config.toml
num_hidden_layers = 12
hidden_size = 192
num_attention_heads = 6
num_key_value_heads = 6
head_dim = 32
intermediate_size = 768
vocab_size = 3491
hidden_act = "swiglu"
norm = "rmsnorm"
norm_place = "pre"
norm_eps = 1e-06
positions = "rope"
rope_theta = 10000.0
rope_fraction = 1.0
qk_norm = false
attn_scale = 0.177
bias = "none"
tie_word_embeddings = false
parallel_block = false
init = "normal"
init_std_qkv = 0.0456
init_std_o = 0.0
init_std_up = 0.0456
init_std_down = 0.0
optimizer = "soap_variant"
learning_rate = 0.00557
lr_mult_up = 1.2
beta1 = 0.95
beta2 = 0.99
lr_head = 0.0115
warmup_steps = 200
schedule = "wsd"
decay_fraction = 0.77
decay_shape = "linear"
final_lr_fraction = 0.0
batch_tokens = 131072
max_seq_len = 256
doc_mask = true
train_tokens = 551600000
max_steps = 4209
dataset = "wikipedia_en"
Each number is 500 + 50 x the weight over its row's rms, rounded and kept within 0 to 999. Layers, rows and columns count from 0. Numbers have three digits each. The size before them is the row's rms in percent of the matrix's.

# layer 8 attention value, 192x192, rms 0.134, rows 187-191, columns 0-95
127:596515534512449620504542574510502547510467448583509491424462502486430492428546435475543536480467514548474524492583464475439567498616449557502540545551550527531527551441438491508500471501458485543432459525452469441512504536501545503566412468490464488437440560519437556493470583587593459607
127:454562608549416497528522477538477517566495596560559478456510563482431508428533453590528596458477490437510533565557487595521455467581521519538431503567513484542462463493433511628557443441482516451384541543527504416434459485548442401473468430530500503514499489495457548466382421439576597437
121:470392434550521449594513578490434536459445511508489514472420621508467429448501472335449502483482515451416504482467521512415509532456569514535554513483469549504512491547494514440500479463537483628549499546452435562508430410460479540502501508471490490520560492477534446453585399640566497484
133:588569462484531471518552517537607538500479494528530489504555480562534430534500510551496500485435497465463482497470502489441498409516551486506518510548466558471491470511447421413508506436509586494459426406362486569400520419432476541464501496452518448515462543493536455502534527500491525462
118:500511475540526511609425529531523522435529462540465452604523424472460519525439446487479433562438461568572581515497465519421522471401539411547474566476488617516523544453524454519541519541491471408565495599480387449576453421472477460529467487564552577540428445496561456497478458448494492509
# layer 8 attention output (transposed), 192x192, rms 0.112, rows 187-191, columns 0-95
126:482535495535455497516497433533589476517483490457482512569495411585508413573480517502483486556516473439461546524517563495426588498492503450502414459428473546487571439501530437478487422555479468531540430433524542521432548482410521486588530469435402529491505397480547401473366491476432485457
127:481471492384580442503570469548524534569493536460497525539425472483548490511465514493479462564497462448538469402576553454557471543455419449522580445474534481470420581490472436490529494502521432527544444647423520559471674501460517455505478579448463536488524460478499510552526539426442478454
132:476521435473472542493532510496538478475544521507471543506582511349482459535421508507523494533523558517549559384456501489514595491564418555495526526498603593422486442522468559513545497467493616508533511430502494542467550563534452482522451572500454499487445507448489531460470586447551546491
127:438430434560511526432423533511482458546505470385437413488565381531450488529498455519352526404509408492583431523474527488467464538468444506517531510490519543398529455553493436509419522452551504418544578576539453497545534495486479583561507556487442541562509446482540547456482560457585519548
128:425543501498518439412507520509467585471465478450480620483522580553515453512464568529522466512542445563510469501501518454539508640462572437462506458511454548467583498485421453489507486477521516514379487433550498502585421598501442582458428523404543443478521480455467487504549547471552536535
# layer 8 MLP gate, 768x192, rms 0.141, rows 0-44, columns 0-95
102:590521479502578376495602456493419589454493484488448550557459538427583506404583545551587500486468548506488413489481531499478572411546471467486437401471442549463521494508624513441472496546435536460490337565475505555416495535518549500534372497519482494543426485563541486525594462501497548572
104:465434444447442558494536542461591584449570509479482535522389546515465561475477552567460420547573469572569476566446514530465456478524498486424497568565389503488531515557607454511559500486492526391502510518564503451459465474512464500439593547484582531400478415569520511419554506359436480453
096:433446545541582357487408470447465448500539440492482390624505578457413433439424445455528495374565519658476496455526425638468442498518501503536515562520529473534540542500571469389486377460431450456452423473461472508559545453545453453479572448537514512485464469452616472491478473526501455570
099:470540513499493523504466410492529552544494486445490543545440508450459458501558595512515552478597539514533455494553472543464481519476544508503403533493454539571472487492571429422522574460514610389621451500501471565463513380495495513421623507483505494501433495514460442501648537492503540512
069:514489447522517469543497512510571550580567558462421426462523460415502465475466450479467475469609537579483549555506463441580565527523458507462445572551640443450478500479577491464520552523485466405459445490501622448449524467515541510497568557637516564588537482536446431463558533544446458574
104:455435446524507524445495559489484531485498364458484519528535576479571524470529534497430508621463556495497501476514590475502469522471565559504551408563452466490531504379531532509477577564562392508414456438455501557545607468614426550445499530573470561520538373508566408571444439503582494492
107:577491519530452491497481548526497505400465522540559511469445467499501483673464487472471480478511587506484517470428470576416530568502503537569552501448490454448542577590555525562427580587529614552511524543503530505589568584519562628542556502558490491490511526482570410567487559452496489534
094:437518440467497480411518523509465510487456529548464542515503518550459480426551504510479484572474458428540562547540558484564539480509490503557427496542457520483535486477461405494629401552433495492521494487556385487467386422497568577533450550381572585522471480527462362417458483584497337533
101:505456499465432549570476517543538553416506532560526468442513498582439466504523478611477531533518537616480375449580580551497460616476542501595425489531577606614389418456437461509472496473422480461452549541510471434503544458496563454412525508516463560586471561462392461474502489533464553436
100:468496457444579511417466563574422434569463461506530577492461480509572444535628479552504463469555516548538536485423468432483485531461469523454514566515541401542456460395508442406621495428464442476467535467555507503500386427526430491548503461514491564509381556472518503549486520546445405469
103:423659573503486493439510507501532407514474550487528482514463462521464472496513497609461499509491445500394424470523488492422470530496505527602532466472461599538461442451444447502514587454464470503459467462419520518443481574582506543571491602439509423537472453490487509537559520517406390490
104:476483542558424512487426593509469476481503473510556459571492454468579502448406493465510539450437404409466447508559461539449548459540433483517491551531428466586482477482445512530453491450433588492539473507546509438440492502545575514542625492512507514522463442645538497535487461477555458529
101:436420552568512484516483457496469495468571552514493496552495508554673451483512627422447522459504418551517472520479492508557516495483509384560505466494543495536481586573531480523568603569591467535494591460538474421607457527517578529549449469530490500486508543554537475531493431478438523509
105:481544488534575425469507523519405505560539480482471532463559556518476506564433462510516466507536431538469513531511503462495441494448481412544550537553559488541484510500524547540548449404492410550387633518553543509508490541489515567483518582489568503448507514526524503469495494597506568519
098:533504574511492501509475529463464528519487543490516532498550389463534477495551603447507427482534590514510458471514608513457546584448527488589468498560544529621471514579509430481555446442518504445419506568482517516646481561500447492529493468572510490450553543490606455535450389514555416616
103:491602505522448508467506520498487479484489495469497528421509516513476562448461401439540485545532527529434601421615564532504480488467479553489474461550478488457546540519514535465482493490538497466420529412402494509529502484527503516624480627490485472528581478560531509502449463593586553532
099:503465572558462575496437516363517583520573502388520504455619504532622530515526536457457430459526501492442514589506544501501570502537491481486550541447485574474502614463538535449479541523521489541422481453563475468503535548482378533506434544565494526465477512454479432488506515459420463506
096:604503462476491512490468456532418472535494564449464468471537489543428433535519454528425523554453435464495491473422544508524630490507522426510538521454468498468486514532572435506436504420436436513436579491485498451511479464566468524464532519474544411477582515506552514544498574438531503437
105:415497490581452527493465474468512583533544435433516498506505442571486511537593466536487496461593545507477500544529572532539554548493564390551498515561454474472452412541456451544556513510511477574411420504561584550504392486519521626505507534496603505463446482569461549546547521528490600403
110:536437598496506524509522485503545465453515566493484497460519548443534539458424461432427386547428551544480609521491505569457468615544532488467476538533444549485517502523513512503539539487417499523451433423478487503443549458390428406486466557523533545470487497575552528534544524511479459479
100:478508545543572505423549508536558560624408595441517369541524377534464426515541476494484558537530574470439528477522598558475509512490488476529455594520491671490535587492439532414526483512539489503474474481591520505579422580528522543404550548565510512416525412519480515488520517538503543497
105:447531494528496455405410553590649570507464410524536519443489500354471476411555506489509465547458550540450473462478523546556510490533424560502544584499493505502497423528395534452479445441473460450523512506595472506423531488503491521477510426492482520476459550548454427562467470436609497425
101:516413438522506523530532535539558409508513463546506523440571533420578524500545517540491461505404464484488519486403474438475458440554556496579472480593486491405505418516565546560528530530523420430495544545450427480483520459480461427512456521428583559560558485496591519485505390444466562610
103:525601548527535497550473470512459537426484497501536483524514463595579409531537480462535499516524554496516433481509478501500510511414556464518455598506412421395492513632499479510480456553520462474528470415492571460530496475561536523536416433568597488437437559546446513509510589421499587573
100:473401471545474550468506470482525548431528489560520452466509555592503525456520450478502458515493433550457491520498483635506467556547476501443390504464570536457520543410466520490478559488606524564460507572520519496562399447518377515424462451476587456516487489519524442637496428534486559573
100:490541522528614479480479440571460534512507559604624528553482565595434466512433429510436546596493499461484466457465573467447524533414447470537406557406558497437485532484478542473513528538435473472481509526578551453513478468613396548470539536622513543513548589516495485588459547509529443425
103:573510560547439481530533501481496473465493499535479531534496473553601476477454445464515539546553501616531466410484436499589409534497454390427348503521575440532573546466384511454583475508449540351452513477514473432488548486496399485517449555438485542476492543575547446542429525466553477543
094:544473475464431515481471567414576523606506446459441496444560546478552442447452460542480475459486470514474401516483445481448532559487390416544572511497507554513476542451522604544578442482430551455486550484523585561469544551504456474443434494483542493447503490515460493517414519478574549436
100:509533531518518519461537487505572482561468463498522574460501505510558446467499546484460512488536598453482441529599507595579455540453497428523474442483565600480522494529518596521411450520540561483480497484431501449541506564525458451524547474603456529474407427424513478512364460531491502599
102:438544547424427464408502505602422492483463473433370453454528554536464441563664490517583529540468554490540488554420521486448472614530533553448464530572566463542599506582416501518448423529501520556606496477427522489414519495495493467538485577528463612475495414418540412447553474447503424562
102:631375522502482489470416505394460432510534491477586541458598475492495514433476489540539547526484442473479547486480550479620545404481409496465548494500491514482443519465472553417567501509442487473433509487470430531504497526523553570509548535448463523544449477440475490514529468541596502413
101:445481563482538526501556505515541564546551451530519483590498554555471501466597586474499427461472501456537481580482469492545496520638498640537556510430493433484339491585450590447534546549468557396477534472515518548470477441557483554480464546563453497431526499531514425496475492509506475486
100:510528472457564476452474516562462576551514515614480411499391548576559510555473438445491536521454609468515445585375496505443546476499586466429554572543538418390528477476483470458511541543532486459492602517413505467566435437508461463544465412508564544481507520614511488543436495376498510514
099:525471492485470513514461460479523482593486434479499613450468498550544432475450635571573445492458516537474476447469519455494519575523507438443459494463625513470474586486470545462510549448512571509447503448468511539505483473501471516514549465493502442501411517441518506389534595549534463477
100:604538464504450549486542489455458450483550450493498536472489478554538455484522483546491584471499551580453559595519431547541486491515500549484433529463483511431470473428399560570470578575421543435455452550525670437519423512554479505478491477501501521553523464497517469489496477515472434481
100:492461523491525456478455428548492490562419545435463510442520427536497429537550520585469457484497561555421561542482470541419548486578559484455529542486487599439504567515539577541565514456600472511547558441545450499453515495605465500551574470424454592485504531596411527522430529389521440519
104:469479507526512549451553547633554517539484532510545542472468516546473590417462503520485495580413512582510535473492514537472463505448524516558423523474456464437553514564459493439570394505425547545576449556436488413562502574573485478472653504470438480455535436555481510542413508521508441466
099:562462502428484522499470509520471513520481447458556518484510541527455514447556538418445492567468491493474506554516547446553403516518514519488491388450482600383527578506482525484496519480490535555460431545408450472537435517532453646447413588563582468535430484526484545382490412535548588550
100:580436538535539475411367510507432480484491440510470544523487519511576465497456495559440427488470626589469505485482486612555451516526556456524431492465462507452468574474452466462483515523667559541564528504552453593447479460447456504491479564551475529422495456472517410485577481558512524416
096:459528511529450543438489442434536578443493449561534500557535459383541483515503473476531468616442476461558461544424424469494495524544598475538551473424455431534446461503448506439524433506439501459499562552454429475493613577538585499515563520589554540523526435517434506516502467512609567517
091:502522543478586578535553494536544450441497469460533542517588482509409474543538465480487474506524612507519596561524449601469428582594516528402505570454373477489585596506505582543521486503541537460485453476455398496459496503438520475487541527530530456616411458504573499522510364513487546490
096:555533461431493480499413442507554588530579453511430631532502504424584532488557499405501473410456446465502568485511525456505543525473466521494421509608535555557478483453510435479553511546466481550494466492532511539448500443560576538446484468516488473424490505499545556565458435428530561413
103:395491570491483553541472516546410528526518510655551508591515526494473501496545521486497413445547568500465500405460538440421550393534576492479468505537528518520528579508395512571566484522533564497507453516507516475504469551566464535457421588451504507542414393556542524596451586535479456457
099:495606503568597453537496550454445490454456488487435539614514480570450482450495575542511449506459569550570552473524505583461426455572515442530526470461441579565474461480545499474461484538465646510342530585453466583532553528486504525471484532525546581426488507455592457518473420459548513488
098:462576485478417471466428519471422429489523509506485501465507541551451525430554442412534526479414556509459510519419579556569515532478448457460510468580555567551535552530430473495562528474495459494592523527533527642433536517517449487549436525500473548442520501631456495527530551445533467513
# layer 8 MLP up, 768x192, rms 0.142, rows 0-44, columns 0-95
098:553491518540473482445537616469484463573443444513480547480524586566482431605438535529471539445549577486495478517562450440489407426551502544473562565536456554450458565518453595605456443446482510465347532550426502494487498409500439457538580490508464554510545570510482515491484571559499571520
104:445475463544510465489429469554524455530496551548491569513585501466476447526470581476535439582541463520457540540414543526601522443529551580458419480528461402548549540439574476439509483393362394555557518550560471511437596456397462535530436473526547514548452518540489512409501488501590516428
109:501526455476508447617423478544554506529614524515499446513441545478470461494518472555449440463425483543657545491452521501599472564549583516468534533485512490521461493519516405381513436457501401528639553501459440545512480571478495470459496533476553490503521459507481487544446555547476483427
092:473455595486584494503433532521414534484457625546494488476571595483444554415476516504467498473481510534559468532523490547408467533461442455433414588538428494516511470510530505501553475559526414529501522557520488483567549474547422415548505478480400499445566506520455499464497546396453464389
080:535539520537467490468547509381609476504506436474570481438534449426544577517556607501496570585553521542516496574531545449433455449483519489495525595544477488431539538520545530462487569419521482427519503535608538553407481565437571451451409529485519423479488529467521453553446550604576422550
105:464515417506469502395416469409456453460450463455515494508522517554450422570494452470522504455496410463584517520466477561543623464515487539476474470540535461455443485438534541434486481531452520503454480392424513424570399469490512582527511462522460506473468519515516523523516617512479513449
101:542513423490467565533505525549665512586597489433523480488445532482449549538536455521387457471494451494580451526530473522450560510471499470581543583524498527547532547545549442591491514513476529594555557525444540477564456452501537484541541448414508463530467549437453488520483477594523587425
106:525596535601492524503526585556528552425502477620480491514508594548506506499473536372488549504439553437467420464476459384458413484432479453560492478462444538487529464464501499459553449512435484556512481493499488453452513500488554540550524490625478565480572573539550537428449586496523530512
104:477657502524506525504494507500477470503508421465457563462553503555601566538474558524482536497488505485446585496459420420477425531494526404534559483443556522598448506510598523530545502549476497428505495422550499483548552494496539473507536485515556512477584390575479473464571454522499547394
098:489489513466516397526472483533543553411455523569558511545425536497553462609509532533534481508550529450596615552426485529509503507439451462542506524415504429438520491505503451428540468481488506547439504481539459468481463453515507461488472480593461515479462492585458501449495446424520477518
099:543533529593543478476551487489551509524405519586470489429494423508571578508520436435449514489476444505477410406440568428525500575525581492498520404530500501559433562467438519550559451482435521485487527558476492499451390550504452595455431442487466483512465488478563471545512506472582570506
095:507511527469532529577466471469590461524584517638505491517485435437536578483444492522520464531505529494500467499490482492479493556519538514455512538481430470433553503501567536354510584473442429400523470498398479435450533456499462417471527469466525587511418593575499538548457541555468478507
101:499513519502499575516448467519445478373493474512502487429478430456504428495455495481559540419510623449513476482539513581504427542525425517500524481544412496463499363510448489480555393499484535498505535475543405466451526459408527500529493512498545464501438515487546423495553472499456594496
098:433540591412400607444464438570488431416531545503473526449505473528467536435421512465578476503387503499541501527572480533466468612513401591494477569535370535497551579546468476557478439539558471497453417539466392551484533502442483539562476522543464597528485514486474434461475427578457389551
100:472550480532584501438517497530482525471573452440529562492575596408474480520485479563537523419531573490433551497557536546500479516471458562425569472501525480402463406543586521507453553528473531490436517547381507571407479456454548454531447494506503512487519541476517425538571416495478486572
103:534559508539501528413451435484455552433448411480564486438451475453560483460459483575486501465526423458524488581503428456551500505568540539446477477408490562468472537527527581522475594504525500530447484614519583429473479473443524476551487466458617561511500504521543585475573577538504446554
103:514532566489511509606430472538506535504558509488533437514463584565509484478564523550511553470453436496535488460424519451523533476516575543404469609482442533523530478538517441429530557584568445539542517534525588605484558509525502583447590523617456549486544516543467550536570439528488531549
103:502481399476540617601694526532579457525495596499503512508461453426466500542547507427483498507506472499444514514487549492464438411408481495538538492576506575464478481523459497485469558581529512464452503477638518525524475497507482509501534465494518393531535496529448539465499460476508535519
096:460552459490495492469491477449484431474509522477576536514542475584563451469568556485583502502502515538573529432498424524629505551634456569547438451479510473519546456422469570528518496597467502402452435515466447584511437529450539504534500555506486486536510487543586564527447412513494468482
102:495447561616441566493486495580459505494506499435499540500571484524490438450524438460525500568540555498443471515541535524531507439509506539519544516603502548509432453502460480501456525559498523449428495526478441542599487530548415440537438505551519452406457568520504415358495551612522671483
099:395445551482454524546483545570510475473451456523507508406523427463463574618452455487521459436495509467405477584437473445570500537521497415457506451606616529583415504516475543523536524515544495552504514546463483521603560531476462490523496625473404492461431528572551604499462426478463530548
096:550562559546500535362616511460535442522509541512540508501484456519559435520489501526408471512509535472497419515610509437420547434473571463600496521489608457566504489447496501519565504594375446458487522480448487454539503415516513475520462522472552519510551513501512404531539496536539609455
095:503555525506470411494442447383453528550479560478422509488481547486488523419469451526469468486509422516484564479521439518481486488495478465438451481428435473500515554504429414508525539479565485527425422511405493503488566549508488482526555419442436556447459537496533499441497472463520458512
098:463439414484486481433541564492538455579506464427564476511527489540512485365556441486509513524439471492527502537512433558537466431426519525524540513487532536650419431508526465464547525449492460510534471597527497464445452550626504485463491604536499504506458592524525512547517503540505552440
102:524434410514466542504453536466429427487589501551470522560515476494489476546566558567470531547490489523450544545483468383395447519479450492449565564606489525624586498496549538525625521531498493471496548539586542481536443467540430515398493628447453550579549471490394430488520515568457537459
097:512458449499512552546574446478548443544538524510485482556517558507489535468555520517580403504478541505541457424611414551543424568483462541500515447492536611588424533514526570564504573483522481505513589507573499539512516495469603487504569502466480514494503505433603482518409446443466487508
099:509501498443510587514536516536515481482520520442555420547494439503451486512510567510482463593493395412389500470444493560487476467508607580574619476561494451534508484441520504494491539574529574516469466476535588558534517454578510568417514488581447500461446514415552474489511489474527479493
098:570518507447563497426531469488563557464424424486525541517555540519520449388443463465519492481484494463583436564580459522552496434455520377535497509500492494529586472532481368548506489518519464435524572584532528441455541473517513561460536444568414423526594531445447451430534511451402607559
104:469499496492480478486407467502499526577609608388567520518566475529537513503416536465561520452465525441514569562506442580445459465467416585595526446449444481424477503556467486423494476351495575496530510499508577562501479547500555586481462636459433450473485560453531444501577499436542499485
101:382485507473440538522486542520485491495459465450566481458600528482498532561468510465515478463480486582584595558580458536498499550523483452462477526444515424494447515500440526609601476429390529480517505501464520506468540470471524450516439549375493465446448523396588559539492458493552430563
106:480575527536465480510476471561545423561564445467586441542500487494524626542492452515503480477465368458443450546521493530533523489502489520474514484529554504466515435446605558457459518529484553619526486400479563472442554558531496423560470444408534617476447564506509477450468513531498436473
103:447537429479470530598457645415522458563497445529455447507467479520553452432587481482559440487435519535496583540497491453414515546479486549409611558513501419525337495521423490562428512519555591460524439508486469518550555424457524488474459482462521480478517481467539516551449471486516514562
097:524454402472492497439551573557517488487498526541439444556466548516651496463493593487533522563418495469456553524468528576543456483441547566509575438496445505546560464465471543419482656477501438451457485480439443502513432463474560510410452465404444514513505467452541512520449499378520511496
095:540524497503539492449527520522590512463504512594510476500449485543583543508466492505483553443494489510473360597416503433542452518482503511509490510510436430525484467558479577506467528555476515471418478616506500543436511439494484531468526436432530485467470491527516557515527479450495586402
101:514466414495547441412472556510549415433528535430473545543568483493549449535557592442486510450505455538512490489506445448545543534470463512550510481511570517520464513557528526536529447549449459478456395428512542554504503560577411578590453519460494537458532450523408517387434512532474451483
098:508480555448551479543502495511458532516549471449482438546419538493429498444474471481489449494602492491527565500619463504503614515473453533511485420460437431472561573456474495445489505554447416521527499481509512513539387490520411523542469575435434391464422512431555542475446530592456520418
098:501508564442534468441452585459544502534443478468451533483519533487530488510519487493544521511523508516545595426524526462394436549541496441511488555419476356484452509520470540482444481429522490564449561525503440474487512613482409471450595459461487473549466442560448569493518436449566481547
101:532566532576579547452608488548365482477508506457512439505460562511491542470457585533545490423426472528538570455499542457495486444501438393482460512466422443458556568437506573522506518469444509517578587463478564481574615594518498477528583432587469430466567433510434438511574509505358480515
097:546478504481500513461547465505528525482511422559570541589537508380485527471431498519534571494461428487527536471565527418475427540478521450419476559509549551435437506467600466460451500544531583413495522492544492513427447541459479461429469501539538572514481368442497438555523530486554497477
096:529488558497428443531408461556421510520539474523532518506446478519467484463591540411475520478429331542507497512544462488538482572511570504499467493397500501476503488538442542434496582584507550533568517589519501361472583554505471479467511573556484514474507522588545546559515441493409534466
088:549483520577490461555570467493530632507517468512511473523575517487495551535468439521547449442440584502482554495500466448547523568460490529543532527528431473482524514487592490475482498502521493455520450484530516473532478553554530408501515476494574501469547372483474464499406491565444503522
101:483594497509464506533510482453497514509502550422484605518581401442481527518473447569519414518465475492518496539402454441425536452524506530535509480546553499483497500492496532497465482602523549451563436515540572469554537484548568517454621454493512481505483575439450461427453452519565503586
105:521607541493468537457476510482535494438448654553428654484540485490485501468443494498483459566450529480437545453537525556498519439550409531552540513371514580492452514460487414484562549508516540521536470580456525554485553472531426420553515498538526367442538477567453510438495506439477508550
098:591524487505607521533466493549534535510509534521433486536539503419514462433541523503461636587605482520519516542458476525482462547566500514558496464527494521500471496490394469399433490514586508492525435515463545496434472526503489474471398468496463426543597455501543547461534480471522494498
098:538517496510630558449504525577511496438590539539427423515465482522459525510542486510523506470509483479491517432468527491547480468418493536541478557474528564621653515468470502618439431488539518478479481489472550517458435495592507438483448548512535600452460450492511601548476519523536494494
# layer 8 MLP down (transposed), 768x192, rms 0.107, rows 0-44, columns 0-95
097:593523505478460470405401427492540520413565481521544476406495427515584507550586535518448460462514499437422583531459523434545355476476532457433456547479509417412486453532506506465431487555522438447436485535555518623544569508563508475492446448554574518428508493541474604377493490502562529485
105:578561525525535502530542584504436541433475520507522484581418450480486458424486511395486458535506524539528475524546454448578498533550439542466601540447409549568474522553508506475490576493543554525461454473489492505451551500480613414421533482446521572522513538442451527519611504532515524514
109:502540490597458489467487532540503480467486468543467421502515508437485613558576448514566495560533486440546477413559462604470745524429463436531460471556482547480512415469529489517424410515467464479577552511528512477482473476471544435482516454498503573541529517503453428545544486437503496459
095:423435512548451517529480556487514499409505675453523493491564488485531595438483480494510483394523501528501548514591455542502418540549610529478421544461481420522525449492517579427463507445454493530557480501514525504529570550519521427424595518486536591421556540420405516540438588487504574456
086:513449558434401526543591551500606568518530504596446503522447538425545509536454427481456515437540533540503474541484434479536560493555486557443572496495575475555469503565563451499431551436469503509408546425577498445512542536504537551489541509606479581624446562503483485461567499458548490507
104:449501521548591584523386520514519526523462538518516416564506397420589526471490361547635531493506523434466535442493555471528696518427518518508498529448440482501458435487491483472473434466531458439488588445479463457541476466512577419566473419536525515484468513487584541451530479422468530632
102:469550505670462500500470453430488523452464467551519547551467491469540500481522485459538435481528537471504437493443593521595636455459542460509543515594479496556436514537540479509489387568464494541523443529614514450547563434459538521490479420526537475495500481519449514495557479415523495404
106:435426474512497468553580491531505522489444547543555546581506577581499518460513519455521575550509443500503504465495507528505441468419465467466492461596444433456480596448527443419507411520493453466484586462556452557542537485464521497453503464554577556530542471534497502494580536479446510490
103:447363599467440434524498530536499463504567544467517571513454399511536466487468489481410562439488511563486484550431562473457545455465490504477553587432496492500488566443614609528484436500486385512525430506495517541623515497540451461508539465468520578473492477519476553467574520524571578503
094:490563525445384476541516491555444498623488461440453439496551422462484478473556453557512374524491493446513498530462579516485555470523507516448556511481423433531530562532586488513450454506526520516411464465450543637511545484506527515530462551498558536452554494454505495445553357501483517395
098:486520485568470532494587490429483532467401476510458523452461542562593514414481426487425463451570457571425497415494474517553601538486554425493528489542437533423463604619545433538473466573494442456452485488463607474460421571563438477510500500523515448454538496465493470521481467543520471491
098:466605463567567443500439520557523600524447493472431520524512508391426485506589593486455496583535440520655543425520527501498507549501487554556545461501562559432581562532482559471539491497487442561553525477458548403488550416456499512548495530575465468541452494461479513418495454488557554443
101:515498603449518397435574455548410494533429501504525555478486510471506441428373527465433512411461476492512538440531533527465313471494506435548459548451542460451549540539589536560472437538449391561542434450594460522481529512516459507544452548531514546536462354453497449475585455453481494493
100:586506448492501537437510513435506499589443462493526547522427465434568571490447524467494501486501414458531587542582464481508536508575511465453446509543478541443439493589506539477523581425483480615485375530476439483529500463551474479505428447395541456536500470438465536553553517490453488400
096:491458534505515499434502535465460480540432574483561514597585505549417443492432485548481481470490474544427502484559467395565413429547465580552492429552529492508565423604429387440455549530419481524540464506471524547509487555533435432515460630430468528485526562568550445481451510465404483518
105:511407515448558553388513492564473466570481467486503551543581536684443530509418510553480541449527502468535473469470480477464516468534556493498516568483555445461494570554456541488500587500592495581508465464501421517431569469470601480573568456544529497493493503403494506508481630496578483422
105:511376476491612490499362515520629525452533441546590501537511498476545469507482519498449486522459546527433558473570558483503551452478447450433449500529487535547490492443492536413595531535490488548505481459420529518478477518555540429447469506527431546458517633491473515589489607532569569462
102:464542471542609471551597542506501500519452460537470421436577464471601557463539529434557490512635486483358456512481511521393509490531549472570438499527492556462501577485454517464393467486499469502459383492563426453547469590577515551474445539553480551489500509444497522480498534529473546519
097:522455501513468495491538525519519510537457465522528649488605515515441526458456555553453526546525539525537457439484412540478585402487475480473542499562567405422409464499411512509529559524498455510529529469472594441463447530539457528541470527535486451610416547408504526517528546593464514475
107:471409582506458471440521523529572427566390529523484512532589496536522432487543482389409526398451528537554469541514505508499583557510541529412555474434479548488521459556458554561521533539516537512534509605452458535454478531460474454565411539512531488501481582554546549483549569496522536519
097:499488485479584523415499444444505543533468529513429476514535545491468541582443544526406492456531495534362555518394520457470593567466537528510511482517545461502578494486518485491577462516415518508362576460562580554513533502482534467470429494552475442505486461562580456511500544527492465488
098:421526484408484652486527489517452502445513526435497433542510545439434468484513536503603420469471396464474515437537484587400463514617489496479517379577420581446437500455495578549519450541511512458443416476496544477457520497536412502598542579498583476468545485429407525395473542494545490483
098:633492490510536402498502501421412492505479587467526556481441473505415484510493579535404521460499498469486593513532471481547508541538472497553577487496530480613522444427492461494631498594517524431528520547520533534512597481495536508545520526559424433586451438456553588438524524501568452512
099:601515436496405512528551495488483484528566477450509544442565539550455567528452433566512542568469453519373493481490356490448539443438533527424565540379549549528455510501560514434457568476562493453501505488390522484532503469545537432434513480492517483439474444442444440474569569465489496467
102:485467551447397467534512495514515465520545553552544516588493549518535529510466615486538425510489499493499450500590501513461518442627578587464535472438516501490479574524426538481591539440525484510523475545472511573381461457531487522515462463508499428502434493533464547418540576517401548554
095:527546477454563494462498473492459612492482531426466553573500502592503512548608446529527512480491547509443481536465529512425457460547441474522556514540520484457485632490434427548498553517540559584482476530547460482526575460544557567545501625472564403448488549508487433564564526410575537515
099:543589574516540495555508436513477473480478469463541422529534526551553441547578589505348458459479500432504499539555530538469556465476568537536475531476536600624473467531406509518547539426566553486456501524476551502503476377521549513364487609476556457560425473495528472484550495490491550470
100:515535526450484502476451582547523443516464453591475471529598474639478529560544513548566522407509465520546576471474580547469475430519441524465486509550535422595548553427469532475533436494445484526404451609537488531470445458526496545528397568576558490511445469533559438459519474488451453511
102:439515418487528515392423507470403577502528474520525535529462496537609458460445500501510467529430472499430554555484480571458551564498544494506494483415494446464502499499488526536493471423544553493515507544471553444456482520460581442451444532480536539531494489481508436540589564447475563505
100:430472420464526534545576486565487426505443519448525486527522539506566546479514537490514504446569469572515543539443501449404607480528523649443450459531494538518432423438553460495491513585440507460479556438456668506476516459597457554568412527507541552486576574509490416547505570484458477470
105:517566499495465536450576580623516480559519476533505532484500589415509531535502443488488520452443477517532499440490506489423508474472500410496591523486503508555515445453510538473517486499461529465451454427575533500589442512547486415477520585509524595474576507424504581569454487540459469526
092:425559517462444537559424533457546450523487454453471473538586455581500556483515376522508476462457459480543465427531507524458604487473468467561479480603431498612529510517460485529515464486496525578421484505497479606493461524430611542449479503498548482514567512516422523493479476488519538511
101:410518463593499560532415428548473549473580432578511462490446510541499436529394483456451515507422527544455549470402468514449400484522491485454448565579513468405486442451468572462555498505483569482508513497495513445536506592471530471528483495528491587562517534520512507510352418488542534571
101:496488473520473477428599483469483453339451482654438484494585488465406462578465463531560448464492438578493540503559435550515520449546475585577433449487516425417564555483537497542486480539535519474419481512522526447562439545527528492435530516578477599480524497525492469550456408509493477622
102:446412512460482545539461567565561494522427500506517475544472519544487519512511499475492462482465388474625564535542483395523648520576479445540470544558515471506474491546492527574614565540484527499531554492539515534562435434466471445474555547508493496457465435417474506485550531591543567455
099:593528551435507482491538526498507460542491583498506528441492550526481551516488500471509514536553529364572510461452450493563475405620584497485499539500559438521500466555545547427488503553533539464500504521463522594474521477520479516356437559469427429459455597480612507519533421503514535556
099:531590511562608530550487503567540524479586435507479571500515587523523459565501553541522369484515521526572561441527457463542563529478548484538428480526487471462391389536452476560470531431574425551554549453521430533453419534517430533457519556492530538442488555498442495404481541509427465420
100:413470482482529462496500600552524446483590427519482489477511555529457457469469518468470615458481493507676521564536439577488493485492398492488411500482428524488509556463518454533505555468432391564479442535489432439546434579533480454513542533537565487534426547494512463563449421409494511530
097:378552421479522500511395471533538513418459494586522486490539521549505451489403510439514444557405448495469502547496530466492519504439520475507457496574537544500461496444546556472592388496628576407494551551559506498422472588450448490501516461553533500469573542577382488529473528520509516452
096:433482516489559574552597485539551581548464419594501537537527452506408506489449564399446533533500587494446542482557532483441449554540481459522462554509400480401460503636470533510562526470577396475470478436515532481523444468492401467453599484588516429518469473519502568549570516491531490515
091:452412433493587498522499467524474462519443540535472518472508539541579498537581540528600507487550496513560536528492483476395420519542493450457466583590574490500506507524486530556472464507385441530564508547475479545465479530518436580494472487485562495502487517446560531477461527348461466470
098:530552494450500493498511562541497498542461512498491436473447589478479539543553396484548393476449450507519489610487497503429441471456463563470518472442504558483432535516466575486539484651493519491516495502556571309505457422597471639450557437409520506472470472530447502500447512566536535552
103:468507513517444523416449431498503590498526571393529469499462467516485477534566501593500498508515442503433540495514452579463468532472549461524502492462504514527480610494445431551438420424465466460500439523551516483548449534517615525467544448359515519551538489587525534462461533509509467412
102:412565555623478441467557615523451492505554516444470593438477488506524489565542532415464461527536506513466508474479444567506468587538394534493536478424465527493523483473516453484542479518432480580400628559515507557546557495442547497482417442509458497566470471645506519443433560464542514528
094:495498496509434503541602456449550455547484422552420477446430443564571539416474550469434482478552527534501488500444439473489531465415553495447479532436377421502476518502540471520439444526445532431471489506509431609534514474517545521483548453534447477456481463550462545482511525456482577493